Each number is 128 + 24 x the weight over the matrix's rms, rounded and kept within 0 to 255. Layers, rows and columns count from 0.

# layer 2 MLP down (transposed), 320x128, rms 0.0932, rows 93-127, columns 64-127
[[ 88 103 139  98  83 130 165  61 102  89 162 135  82 131 135  93 108 115 146 104 154 133 118  98 115 118 132 147 126 141 129 124 136 102 158 125 123  86 126 141 143  69 150 132 146  59  92 124 100  98 146 125 133 109 155 126 141 138 144 153  98  94 144 119]
 [130 109 158 101 108 131 121  93  57 143 149  86 117  80 132 122 133 132 141 136 152  69  96  98 129 127 146 155 146 142  97 128 170 133  96 104 167 100 157 171 108  87 140 126 135 142 112 131 118 112 155  96 111 129 137 127 152 111  97 131 146 123 161 138]
 [138 167 146  90 111 121 132 127 117 153 151 129  94 131 134 102 151 120 151 122 132 140 126  98 125 148 100 111 138 147 157 112 132 119 118 115 113 112 112 110 150 131 114  93 103 150 141  46 139 144 133  98 147 156 146 132 134 126 143 112 117 145 113 112]
 [145 115 125 148  99  88  76 142 181 135 112 148 106 111 117 124 130 143  84 159 107 127 107 144  85 114 140 158 124 129 134 135 105 142  85 140 139 134 144 106 142  86 105 164 105 131 112  92 111 140 117 110 125 132 137 134 155  84 168 134 125 103 147 126]
 [132  84 122 125 112 138 125 118 122  91 144 103 103  74 102 137  93 128 150 184 121 143  93 132  99 130 133  81 124 121 136 128 131 136 107  94 179 114 135 103 142 124 118 119  65 125 100 177 135 114 115  72 137 101 139 131 135 123 108 154 150 112  99 130]
 [138 159 125 156 114 128 130 164 147 148 101  93 111 130 108 114 125 128 143 157 123 150 128  96 120 130 127 176 173  85 161 134 171  96 143 140 127 114  87 110 178  91 157 124 118 156 110 196 114  92 147 124 147 118 117 128 102 123 111 126  78 155  96 124]
 [108 134 152  89  84 117 147 108 132 110 109  99 139 140 116  82 147  97 104 153 107  95 132 172 111 132 134 134 128 120 110 134 115 149 111 176 109 117 135 148 101 119 145 140 101 128 124 110 112 113  97  87 114 117 134 147 139 151 145 161 123 126 129 131]
 [114  97 133 129 126 114 101  88 134 112 118  91 127 108  82 141 113 126 102  89 149 147 119 122  99 160 147 162  78 112 146 151 125  94 144 182 181 116 114 124 136 118 142 119 163 154 113 111 122 134 119 110 164 114 137 135 131 135 131 169 149 116 140 116]
 [120  99 151 143 149 118  86 131 110 160 140 166 100 132 179 115 117 118  93 138 170 150 181 128 126 135 116 131 123 129 118 125 105 172 123 153 103 122 127 124 116 128 133 139 141 141 117 153 143 121 187  81 149  97 121 172 125 125 145 156 137 125 138 133]
 [142 127 137 132  82 131 127  93 163 102 149 186 153  67 133 148 139 152 174 141 122  87 116 163 109 109 132 121  85 103 116 162 109 177 146 160 169 122 171 114 149 120 134 103 114  62 124  74 121 151 141  92 102 128  81 151 123 130 132  91 164 138 122  82]
 [118 121 131 119 118 139 129 149 180 139 114 166 145 141 129 107 120 113 130 145 155 184 109 111 156 123  99 134 115 130 140 134 122 124 108 177 129 141 114 143 121 115  71 128 147 119 152  82 124 190 112 117 146 106 124 123 128 160 165 112 104 111 123 103]
 [118 133 155 111 148 156 186 161 115  94 106 135 150 142 123 136 147 100 127 148 160  83 141 119 170 112 156 123 151 126 170 111 134 114 124 148 106 125 116 146 132 144 133 152 145 130  71 167 134  78 131 138 173 145 141 154 179 102 101 142 157  91 156 121]
 [127 143 166 140  89 135 160 116  86 133 142  99 152  93 120 150 154  86 129 141 128 102 139 160 142 120  83 148 114 131 150 156 171 139 134 160 127 140 157 151 128 164 117 116 172 158 107 144 118  65 124 122 144  89 195 108 159  70 133 157 152 147 137 137]
 [135 105 157 117  98 105 147 124 102 106 139 129 120  87 107 154 136 174 146 151 132 106  85 106 139 119 134  98 124 143 157 122 136 126 186  88 122 133 146 114  88 100 111 108 130 104 123 106 140 150 126 136  57 108 157 130 117 135  73 127 162 127 109 120]
 [112 132 149 130 120 100 142 110 109 160 149 139 136 128  97 146 140 121 119  90 109 136 128 111 169 120 114 156 105 132 144 126 113 119 137 180 119 118 116 115 187 167 138  93 117 126 116  34 112 124 147 124 145 162 117 153 102 108 103 121 113 119  86  99]
 [101 110 105 119 125 143  92 105 125 107 126 133 113 146 105 120  98 116 139  51  90 157 142 129 133 111 146 155 124 155 100  85 128 106 131 141  87 147 127 126 142 102 165 176 131 135 152  98  57 109 137 133  85 117 146 118 165 109  78 170 133 146 121  74]
 [126 108 126 109 141 150 147  99 146 155 106  99 128 139 146 151 114  88 132 166 142 167 155 152 127  85 103 122 161 116 120 129 101 115 143 162 118 119  87 115 115 153 106 128 108 105 171  82 147 123 123  94 123 142 122 139 147 141 151  74 116 157  93  98]
 [ 92 131 127 108 133 124 145  70 164 135 108  94 174 169 125 120 102 117 130  98 120 151 159  89 119 139 130 165 139  91 126 152 132 135 108  77 133 148 132 123 140 152 123 130 125 134 145 123 119 111 110 159 176 161 144 102 133 154 149 132 133  75 146 145]
 [121 125 142 136  96 110 151 147 157 143 103 108 156 112 174  72 132 138 122 133 114 144 162 170 117 118 161 118 138 163 112 116 164 103 120 104 162 156 133 164 144 140 157 169 155  53  96  84 104 117 105 148 100 186 126 133 143 150 128  97  86 121 115 131]
 [113 115 141 126 140 127 151 124  84  77 150 110 125 153 145 116 141 105 151  91 125 127 141 137 110 153 135 129 130 133 107 135 120 152 146 124 148  97 124 137 101 120 134 109  83  84 111 108 122 159 107 118 123 134 132 137 152 155 115  97 140 130 120 153]
 [131 156 104 142 122  79 115 139 137  97 136 136 126  69 176 110  95 121 155 122  94 100 148 106 132 165 141 145 109 127 141 124 122 127 133  94 125 117 144 148 127 154  84 151 120 121 143 143 129 154 130 111 113 128 118  83 113  97  83 161 132  99 112  99]
 [156 129 142  87 102 128 137  93 112 115 118 119 136 130 120 162 102 142 110 124 131 188 104 130 125  81 122 108 133 136 142 109 191 110 111 104 123 180 113 150 157 128 128 127 124 147 109  59 199 117 138 117 136 106 157 146 156  48 118  93 114 147 106 133]
 [106 127 107  61 129 181  98 121 129 122 146 135 110 129 177 145 101 120 132  85 129 132  81  95 147 102 192 130 132 125 113 110 125 137 140 137 107 141 112 157  66  89 129 117 130 100 134 147 126 124 128 105 146 114  83 144 183 145 121 130 172 135 117  96]
 [119 131 107 138 103 129 124 118 111 118  81 114 124 119 126 146  77 106 154 135 145 147 123 101 130 147 136 121 188 132 133 102 120  83 138 138 142  93 105 109 113 167 139 147 132 129 143 140 158  97  91 116 101 124 191 133 133 157  89 143  97 102 146 143]
 [101  78 151 163 120 149 137  87 150 152 136 116  86 149  82 129 124 131 105 101 163 130 150 113 105 178 142 120 120  27 107 143 153  89 115 158 145 139 148 115 140 126 135  98 142 154 126 133 105  89 145 114 122 139 131 131  80 138 164 157 106 121 127 157]
 [131 134 123 113 126 115 134 141 113 116 102 123 121 128 133 115 120 120 161 132 119 146  97 129  92 106 147 120 109 165  97 186 121 152 137 179 115 147 142  91 134  84  91 130 144 134 195 169 105 120 153 138 132 102 123 155 134 146 131 134 140 108 141 136]
 [129 112 138 126 104 137 115 144 123 138 145 148 130 111 154 141  93  87  77 160 110 172 158 153 107 132 119 115 159 127 146 122 115 134 158 119  85 138 119 160 151 149 119 143 118 121 146 106 130 145 146 125 129 160 103 158 117 142 124 106 160 118 140 137]
 [153 127 128 129 128 108 128  62  87 121 127 173 137 138 138 132 114  99  73 121 134 118 141 156 127 137 104 135 134 126 117 152 144 138 102 176 128 132 109 117 169 111 115 124 125 134 136 159 122 177 121 156  99  91 141 107 119 162 140 132 159 142 135 111]
 [134 139 116 137 179 139 122 155 106 130 147 105 132 108  88 190 136  97 140 106 120 100 108  82 122 117 128  66 129 116 129 149 148 117  58 119 131  81 119 120  92 116 144 133 132 114 144 151 144 104 179 130 108 138 125 172 152  90 113 115 136 108 112 111]
 [152 157 137 150 153 162 116  88  94 134 157 133 143 109  92 116 143 167 121 108 153 112 130 114  98  78 143 109 170 104 129 104 141 154 155 143 114 105 130 114 138 158 152 144 124 142 114 116 142 154  82 120 111 116 143 148  98 109 125  63 138 160 113 158]
 [ 97 111 139 110 118 117  80  86 134 185  92 106 153  97 115 132 139 135 166  97 143 143  75 134 157 134 161 142 157 137 141 156 118 140 127 166  94 174 174 173 115 108 109 133 149 127 115  98 127 132 110 156 126  71 132 116 104 171 118 150 163 174 191 149]
 [133 149 139 116 163 138 109 116  88 111 115 162  81 145 136 144 121 149 120  97  98 111 120 151 132 136 144 112 144 129 129  97  95 139 118 132 115 131 143 134 155 149 123 139 155 128 110 171 122 139 153 106 130 165 163 134 153 135 124 109 142 155 146 162]
 [128 152 131 143  98 102  94 118 151 116 119 116 110 149 115 111 150 137 128 110 204 110 126 135  97 125  61 127 122 123 145 165 155 142 137 128 154 133  92  98 151 144 120 186 161 113 127 119 108 107 125  99 131 128 141 153 179 145 115 171 142 109 142 111]
 [120 159 126 120 141 136 139 152 114 143 114 137 144 110 114 108 137 137  85 158 135  66 123  93 109 143 154 185  88 118 139 165 106 110 118  91 113 124 119 124 114  90 122 111 106  88 148 125 146 111 170 117 130  77 129 134 166 100 135 128  82 174 100  94]
 [136 127 119 138 120 126 150 138  97 153 105 168 157 130 138 154 149 133 148 140 127 129 152 118  95 133  95 178 106  91 140  99 115 134 128 131  99 136 112 169 143 190 114 142  90 102 158 139 170 122 155 130  89 152 155 122  92 122 124 153  94 102 104 119]]
# layer 2 MLP gate, 320x128, rms 0.172, rows 94-128, columns 64-127
[[109 104  96 110 144 144 144 122 109 126 128  91  97 131 105 124 126 149  99 170 105 149 121 135 136 134 130 138 117 140  77 104 109 142 139 104 124 116 135 126 125 139 118 131 150 117 100 126  92  94 155 159 109 134 141 175 179 133 128 134 121 130 114  79]
 [148 178 140  86 119  97 111 112 118 165 179 112 106 117 146 123 151 112 159 125 116 126 142 112 124 131 168  88 140 128 113 141  86 120 125 129 111 123 120 109 133 159 130 120  87 130 119  45 104 128 124  77 155 134 134 118 127 117 166 154 103 139 137 119]
 [115 168 158 138 102 131 137 109  92 115 116 141 104 110 154 145 115 133 130 169 140 132  84 144 114 130 128  98 108 141 113 134 129 108 117 131 118 108 125 145 118  95  75 147 138 161 107 132 111 139 121 148 132 126 115 127 124 148 116 111  84  65 124 143]
 [114 100 123 115 174 146 185 148 115 120 124 134 136 118 171  98 125 134 134 118 159 104  98 145 103 139 139 137 150 143 133  98 159 169 120 134 122 140  85 111 123 112 132 135 140 164  87 130 157  96 124 153 149 150 136 164 168  97 143  92 131 177 161 134]
 [125 128 130 144 117 138 117 134 147 126 133 125 166 145 148 152 123 149 105 110 160 111 127 175 131 128 131 117 117 126 124 142 138 142 128 137 130 102 140 131 106 140 140 165 131 127 105  68 132 147 108 133  83 152 121 102 135 113 110 152 127 125 161 152]
 [153 110 139  91  62 137 112 131 137 144 195 150 116 133 154 123 134  94 159 105 106 141 136 103 107 155 121 145 122 125 137 119 119 151 150 152 108 151 125 156 143 109 129 142 132 153 183 122 116 107 144  89 159 102 118  90 143  94  99 120 120 124 127 118]
 [123 144  46  99 103 140 117 163 120 119 133 101 105 101 142 133 148 120 114 148 115 111 139 122 129 138 111 116 125 118 141 128 120 178 126 109 126  93 142 107 117  87 102 182 153 147 104 123 114 117 112 126  89 142 123 116  97 109 148 144 105 145 124 155]
 [102 134 131 147 102 143  92 140 162 111 149 110 144 150 170 142 121 152 151  92  98 118 151 145 165 142 146 135 101 166 136  73 168 142 143  97 152 129 151 126 133  78 155 130 119  90 129  92 143 159 114 172 101 113 132 126  99 122 166 105 120 100 124 111]
 [ 93 107  99 145  91 161 107 170 146 117 129 140 151 149 112 162 104 151 122 192 123 101 139 128 146 178 118  96 101 114 162 108  66 154 131 163 145 137 117 126 143 128 134 125 109  94 170 170 114 169 142 118 121 117 138 163 126  87 114  98 127 109 153  58]
 [186 143 108 121 178 150 169 154 135 131 137 100 119 111 117 132  88 134 163 127 156 152 114  92 102 134 137 111 156 112 127 115  79 122 165 136 115 167  72 104 155 112  97  91 151 137 100 131 130 127 129 115 100 147 140 165  99  93 104 118 128 129 146 100]
 [153  55 107 125 117 104 125 128 114 125 130 101 144 128 118 113 132 121 140 112 139  77 102 143 108 122 148 137 141 136 142 114 139 143 134 121 146 109  88  84 125 134  97 122 140 118 129 101  84 119 135 118 110 153 131  89 119 141 178 141 119 172 153 133]
 [138 133 110 157 181 106 112 172 172  83 114 116 118 111 120 128 112 124 152 135 172 101 117 100 120  96 128 119 119 133 137 113 161 124 120  92 132 103 104 105 123 115  92 122 114 105 114  81 128 190 148 116  83 151 102 161 124 181  94 110 111 130 104  93]
 [126 140 106 128  68 122 114 138  98 114 149 116 150  79 148 151 117 135 145 118 106 160 130 156  85  91 127 183 133 140 128 125 130 118 133 135 144 155 148 111 105 102  99 145 123 126 122 108 146 124 107 152 122 118 152 107 155 116 116  91 159  90 135  99]
 [155 154 130 146 123 114 102 161 131 137 163 113 116 142 143 120 109 177 125 121 115 110 137 119 160 137 154 141 142  94 119 105 125 123 117 118 144 149 122 107 132 120 148 140 129 133 143 135  96 101 162  66 131 117 135  93 111  94 123 111  81 101 136 164]
 [125 143 135  99 149 173 121 132 120 113 133 162 159 180 125 102 143 119 113 172 136 131 143 131 149 160 150 134 112 129 148 138 134 109 120 154 134 136 116 112  68 172 146 135 153 123 185 111 130  80 134 110 168 176 125  98 122 132 113 107 133 138  99 141]
 [118 127 125 140 148 163  96 147 157 121 153 114  88 127 154  78 120 136 107 152 139 138 140 154 167 104 155 129 148 106 130 109  91 120 124 201 116  84 125 117 116 101 144 168 126 125 140 125 119 120 106 119 123 102 126 119 106 107 141 104 122 150 103  97]
 [ 93 100 131  94 129 150 128 122 119 138 144 134 110 119 154 113 127 171 177  88 144 157  55 167 163 108 140 112 128 127  91 144  84 145 108 127 140 149 109 128 109 108 101 163  90 153 118 125 168 107 105 148 134 114 136 154 141 154 129 140 133  81 119 115]
 [138 117 118 154 134  84 122 156 133 114 132 137 116 156  93 138 129 109 119 111 144  92  77  86  92 121 111 118 151 164 106  99 132  85 126 118 139 150 115 111 123  93 113 106 126 114 187  98 109 110  96 108  99 111 137 211  96 129 138 114 125 107 124 134]
 [ 83 146 114 117 141 111 137  93 172  73 138 116 173 142 111 101 115 146  90 112 132 111 128 155 164 131 156 137 139 102  92 132 105 122 170 167 106 129 140 109 133 107 143 137 127 121 137 130 137 134 172 100 155 154 137 131 124  85 126 112 113 116 143 145]
 [126 126  93 100 123 144 111 102 148 105 124 153  79 110 148 148 165 104 118 163 163  88  91 117 114 101 110  98 171 127 150 110  96 113  98 159 107 111 126 153 143 114 151 125 129 107  97  93 114 133 172 131 123 101 153 126 149 127 169 115 149 112 102 103]
 [126 126 140 137 158 138 158 154 132 106 119 134 158 124 158 130 105  83 153 139 134 112 123 170 141 113 148 126 120 132 154 106 125 108 104 154 157 140 140  83 112 136 124 148 141 111 133  82 108  98 166 174 165 144 119  86 172 121 104 184 133 136 163 133]
 [126  97 110 111 127 110 120 139  96  99 168 137 169  94 156 115 102 131 141 109 134 124 121 116 142 130 127 115 136 105 127 116 136 140 145 117 108 144  82 130 120 165  94 126 144 108  87 122 148 107 103 126 148 165 116 136 188 204 157 121 159 138 129 154]
 [148 100 146 144 167 143 132 207  96 146 120  88 144 145 154 113 112 122 122 112 132 133 127 138 139 147 164 108 135 113 117 157 111 137 137 138  98 133 148 116 124  96 103 114 121  82 151 144 123 145 149 137 134 143 111 129 100 156 117 105 186 133 135  76]
 [134 110 151 103 137 159 100 126 156 110 172 109  77 166  96 119 109 113 118 116 133 128 153 168 118 143 142 133  96 127 108  93 136 157 167 120 169 173 121 115  85  97 173 133 126 104 130 150 148 117 132 161 109 108 137 102 130 123 134  69 124 138 102 125]
 [124 119 148 125 110 136  94 148 137 149 125 115 145 106  96 132 109 118 113 131 117 173 130 118 159 114 116  99 143  97 143  61  99 173 153 130 140 121 152 123  76 142  98 136 134 142 131 108 109 133  96 137  78 145 141 125 140 115 142 130 114  93 109 153]
 [ 94 115 121 133 152 165 129 113 131 131 108  73 118 115 127 147 146 155 130 132 157 105 148 145 111 111 154  90 136 107 110 106 159 118 118 152 123 159 146 113  84 133  79 115 124 109 123 176 119 127  74 189 139 104  98 109 127 128 125 124 136 134 150 122]
 [153 169 122  84 136 172 133  94 153 117 100 167  79 141 184 144  93 116 175 169 141 135  83 130 146 129 140 122  71 127 144 168  89 173  88 180  93 116  94 103 144 106 119 170 105 151  85 161  73 118 153 126 107 126 142 152 178  97  81 131  93  62  72 179]
 [156 126 107 135 131 164 103 112 167  68 165 121 105 106  66 164 113 135 182 125 147 127 121 136 132 126 140 143 145 137 108 130 122 109 132 158 142 112  92 119 100  99 151 129 142 156 122 135 137 158 130 143  80 134 158 134 127 141 132 119 165  87 144 133]
 [ 75 101 155 129 150 190 136 109 173 132 143  64  97 157 138 134 118 108 107 158 125 147 128 131 152 134 102 132 168 105 130 114 110 116 111  92 150 142 104 102 127  83 113 117 112  89 116 143 115 140 157 131 105 113 139 172 103 118  87 174 147 145 150  98]
 [ 85 102 113 124 114 169 124 105 119 128 115  76 105  85 128 177  89 105 104 190 124 125  93  83 155 131 123 124  95 122 148 140 105 133 121 194 125 122 125 138 112 134  94 133 138 142  57 133 102 128 149 161  87 119 115  93 115 127 121 136 138 105  96 117]
 [101 136 112  71 104 139  98 159 123 145 137 147 119  95 109 118 124 119 135 143 120 127 110 109  91 117 175 108 128 110 160 140 105 156 171 146 114 151 132 120 131 149 107 155 122 119 170 184 106 141 154 166  78 123 149 126 167 117 136 149  87 155 105 153]
 [133 141 117 118 143 171  87 146 138  86 135 109 101 141 131 125 116 132 146 171 119 110  99 159 133 164 103 122 217 109 153 156 136 129 149 141 136 133 161 142  87 117 102 147 128 106 156 121 128 152  55  88 154 107 152 114 117 117 142 129 123 122 140 187]
 [131 109 160 107 122 129 117 147 100 118 102 143 135 109 110 150 114 142  80 137 157  86 100 109 129 146 151 130  94 108 122 137 116 119 158 121 135 117  94 108 108  67 148 130 143 101 152 103 143 125 166 143 146 104 129 135 131 148 159 170 138 101 139 135]
 [137 104  84 141 151 132 120 110 125 122 103  77 125 158 118 116 142 158 114 152 160  99 138 137 124 144 149 167 136  83  93 118 107 137 151 137 134 133  99 101 129 114 103 130 130 116 140 145 112 110 181  99 151 140 105 143 136 115 101 152 127 144 132 126]
 [114 112 127 133 151 110 123 143 102 142 148 101 112 108 124 118 116 149 124 126 100 114 148 115 139 155 160 124 107 121 124 120 117 127 135 103 111  94 147 133 118 118 121 108  97 111 146 116 161 119 164 120 185 133  87 119 157 123 159 115 102 131 147 118]]
# layer 2 MLP up, 320x128, rms 0.17, rows 94-128, columns 64-127
[[162 151  99 113 104 108 148 122 127 114 136 105 172 115 173 155 139 149 167 104 128 123 134 135 175 108 162 152 132 136 149 124 166 134 108 145 118 148 110 128 115 129 122 128 102  85 120 181  98 115  96 126 151 151 172 149 103 103  89 107 146 109  79 105]
 [149 120 125 114 123 155 118 119  97 119 135 154  93 145 122 123 131 150 138 140 124 151 121 136 128 128  97 142 118 139 104  98 163 127 125 134 122 122 134 140 107 145 142 131 163 128 106 166 151 121 123 146 108 140 153  96 122 133 127 112 122 108 117 132]
 [114 127  92 134 131 155 117 107 164 125 117 101 120 150 149 113  90  58 127 134 148 112 135 134 128 118 122 122 168 128 150  97 157 149  84 149 119 149 134  94 119 136 123 128 108 155 160 122 141 111 135 126 148 115 159 144 132 131 136 141 149 126 159 127]
 [172 158 128 125 120  93 145 137  93 146 120  97  87 125 145 135 137 109 153 141 136 144 124 105  79 107 149 104 139 152 151 112 110 155 129  93 179 144  63 152 143 120 140 135 126 140 113  82 121 150 162  72  99 120 136  99  98 137 163 163 144  94 108 114]
 [134  88 124 158 125 125 141 156 113 116 132 148 120 154 152 118 161 133 117 100 126 140 124 115 109 159 161 101 116 147 132 124 125 144 125  78  90 116 130 150 118 142 109 122 147 105 143 113 124 150 165 152 121 132 121 126 134 108 114 102 143 134 126 113]
 [164 124 112 134 121  97 164 147 124 133 106 102 148 147 125  89 111 134 125 144 161 144 163 162 185 123 137 109 155  87 112 110 141 157  77 119 135 123 133 103 143 121  96 151 133 138 138 140 152 153 154 174 175 144 116 127 124 146 112 148 136 125 140 132]
 [121 122 158 113 135 121 148 122 120  79 147 102 120 115 160  99 110 141 146 142 125 117 117 112  61 175 107 147 102 171 132 161  66 136 120 138 181 122 108 146 140 110  84 122 142 113  79  97 138 123 123 113 126 100 182 176 136 104 130 154 138 163 127 141]
 [119 148 132 139 176 150 110  33 125 119 142 120  92 183 210 161  93 123 117 115 183 121 126 124 125 125 133  63 123 166 112 149 109 161 127 150 128 128 105 146 136 101 161 111 106 130 100 170  99 132 130 105 121 121 167 133  90 100 144 149 116 121 100 151]
 [ 89 132 144 150 104  96 134 139 149 110 145 112 150 118  92 109 133  94 143  90 119 155 147 137 129 131 127 153  84 113 103 158 117 110 106 142 209 138 127 114 119 131 114 109 117 130 132 110 169 100 133 101 126 139 122 151 125 150  86  99 123 130 120  92]
 [160 146 130 132 117 117 118 132 109 144 136 114 171 119 182 139 150 129 121 111  79 104 141  74 104 108 115 125 171  99 155 133 124 120  90 125 104  94 134 100 153 175 117 168 109  97 140 147 108 154 164 142 147 119 115 134 126 137 137 132 118 140 115  82]
 [165 136 172 146 109 106 153 130 104 163 135 154 133 127 124 136 129 134 118 136 150 124 147 107 102 119 173 137 110  84 126 160 130 109 126 114 112 170 158 105 148 116 124 102 149 152 120 179 105  95 129 108 146 103  86 127 133 104  88 129 159  90 170 128]
 [135 143 153 182 142 123 124  97 117 101 165 133 153 143 144 135 143 138 133 154 102 106 143 135 121 131 142 140  98 155 151 184 152 138 118 125 130 143 169 117 141 125 147  95 127 112 108 146 133  96 181 154 112 148 145 136 134  96 133 133 167 147 121 116]
 [107 102 166 103 157 133 128 102  99 162 145 143 172 147  89 135 157 183 113 195 117 125 153  98 150 110 116 152 165 113 123 161 113 123 134 131 149 122 118 149 115 122 109 127 103 117 130 110 131 126 146 123 111  97 105 142 118 149 145  98 195  71 107 146]
 [ 69 112 113 111  87 129 123  90 128 135 129 140 145 110 114 113 121 138 110 118 149 112 133 124 131 100 140  68  97 163 152 159 122  99 130 140 134  81 138 136 172 117 116  95  84  96  98 115 153 128 152 161 167 149 141 132 125 133 131  81 149 137 137 142]
 [160 102  93 104 125 132 139 129 129 122 131  99 119 160 111 121 159  90 144 163 164 139 125 145 133 120 143 179 126 146 123 130 114 124  96 120 147 114 124 124 136 116 136 128 117 133 148  98 191 156  90 132 111 105 185 152 161 153  95 135 143 121  93 133]
 [ 85 168 115 170 126 174 112 109 114 119 127 144 123 136 110 136 161 105  88 138 151  95 167  97  93 133  88 145 144 115  97 136 107 117  96 103 125 121 160 112 138 138  82  94 142 121 137 117 143 106 170 144 127 139 116 153 118 161 168 162 119 132 141 118]
 [ 77 146 137 108 112 156 172 101 126  99 143  95 110 172 113 152  98 143 174  92 157 133 145 118 131 134 181 142 125 104 121 159 116 131  81 150 165 133 127 132 144 133 152 154 121 115  96 137 126 106 154 155 114 176 153 137 155 123 168 128 136 103 111 191]
 [125 163 156 156 110 132 147 132 188 106 114 136 160 119 155 102 131 148 135 139  89 149 153 138 130 157 159 153 122 123 134 119 137 147 100 112 107 105 122 174  92 144 147 128 126  93  83  92 138  89 122  85  81 145 102 133 144  91 136 143  74 146 133 109]
 [129 132 132 130 114 149 121 103 114 153 119  79 123 111 116 106 106 120 128 156 152 159 140 130 182 162 104 134 123 145 172  86 144 151 112 141 122 139 127 124 123 117 150 145 161 123  94  96  97 112 179 153 120 117 157 124 130 118 116 126 119 135 155 131]
 [137 122 143 113 174 115  92 124 101 143 105 126 109 113  89 140 114 124 147  98 121 125 114 128 136 135 108 121  98 142 173 167 180 128 171 126 150 137 146 138 142 103 161 133 118 147 108 113 113 126 119  93 135 101 121 108 121 112 106 110 136 152 130 141]
 [106 131 128 119 150 107 134 120 118  93  99  84 111  95 129 110 151 131 143 114 102 114 120 126 110 163 127 147  79 126  95 157 119 122 125 105  90 120 127 158 151 166  89 154  89 148 129 139 160 139 109 115 120 118 108 117 144 162 132 106  79 101 155 118]
 [126 155 128  89 109  86 116 135 116 176 109 122 111 137 166 153 149 143 134 188 129  89  70 130 181  85 157  60 154 133  84 105  80 112 148 121 123 133 144 132  92 104 156 105 118 101 136 136 109 123 165  94 127 125 133 116 131 107 127 161 101  94 137 126]
 [119 127 128 132  95 121 153 193  98 115 100 129 141 105 120 119 128  93 126 143 147 166 139 133 139 144 138 145 160 102 144 153  95 101 134 146 134 122 160 145 141 143 119 123 142 133 157  93  96 197  85 109 119 136 143 176 113 144  99 141 123 115 149 152]
 [117 139 122 113 142 120 107 111 126 128 145 131 104 153  72 106 138 129 126 119 125 115 133 185  77 134 120 121 168 142  95 128 127 146 147 133 146 167 139  80  84 113 160 132 130 148 151 149 111 144 107 133  85 125  95 102 147 134 167  95 108 115 118 127]
 [153 140 125 130 118 130 125 121  98 116 122 125  84 141 153 115 100 131 141 110 149 130 164 124  90 107 141 135 167 127 121 145 138 146 113 127 123 153 159 112 113 115 131 117 117 123 113 133 125 113 137 121 137 132 138 127 137 117 164 139 104 100 134 126]
 [113 131 125 103 132 110 128 164 112 136 130 142 112 141 134 119 111 118 112 149 103 160 133 121 138 140 130 139 141 152 121 156 107 124 134 116 113 108 116 171 131 100 169 127 106 127 123 122 135 130 142  96 123 152 154 155 127 165 147 140 124 136 105 123]
 [137 116 109 129 116 113 164 139 147 131 142 120 121 140 144 116 102 122 164 126 132 125 123  76 109 113 133  93 111 154 133 118 138 149 112 127 142 127  87 167 103  61 153 111 151 141 111 106  65 152 136 119  84  99  96 106  81 100  80 149 161 120  73 160]
 [155 127 113 130 133 138  95 110 121 125 159 119 123 130 123 136  86 147 181  98  94 128 101 110 129 116 155 108 149 130 128 146  78 105 155 170 126 141 122 104 144 125 173 125 126 119 136 170 154 111 135 153 116 144 117 114 151 130 105 111 111  97 123 114]
 [103 119 132 133 139 127 121 161 143 121 143 103 134 133 117 138 130 122 120 123 122 129 132 167 136 119 149 140 127 120 115 136 163 111 101 123  97 166 113 120 128  90 117  79 134  69 135 112 130  89 132 113 116 126 158  99 155 118 111 134 150 158 157 131]
 [124 122 141 135 116 141 150  48 141  93  82 101  90 143 146 101 125 132 133 178 148  97 135 178 117 154 127 167 135 154 116  89 155 105 134 129 101 132  62 132 102 101 127 146 147 181 119 164 157 115  86 142 162 161 158 133 105 145  93 171 139 135 168 121]
 [178 101 124 109 123 118 104 129 150  97 117 170  90 124  95 125 160 120 166  77 118 168 111 130  93 133 160 110 132  87 144 146 150 167 131 121 125 132 122 154 128 117 110 131 111 122 138 159 118 126 158 141 118 102 133 135 155  78  77 119  97 126 131 187]
 [ 92 155 136 175 150 103 108 127 194 176 113 141 135 134 112 118 115 155  92 122 143 133 142 116 144 109 110 147 104 146 116 127 103 124 146 123  94 141 107  88 122 139 119 111 142 158 131  97 108 128 173 138  98 130 121 158 147 124 102 127 116 128 118 133]
 [139 129 132 167  85 134 138 129 137 141 127 132 133 120 158 100 126 102 114 159 105 120  82 106 117 137 122 116 144 134 141 144 112 104 125 110 117 150 136 127 156 122 120 144 131 106 133 104 117 109 124 127 122 113  99 114 178 122 156 140 112  86 122 102]
 [113 130 109  78 121 182 132 126 115 123  94 106 129 144 131 169 165 144 111 108 134 160 142 158 129  97 153 163 121 161 104 115 123 158 104 125 129 121  67 139 126 150 121 103 123  63 158 155 190  87 167  97 150 153 123 141 103 120  92 127 119 128 134  96]
 [146 121 142 126  98 132 139  90  82 115 116 160 137 142 171 152 107 176 134 148 125  98  85  94 113 155 128 120  91 110 151 101  94 117 182 103  84 126 117 131 144 136 132 110  83 131 106 168 116 126 145 113 162 149 149 154 127 132 104 128 118 110 135  94]]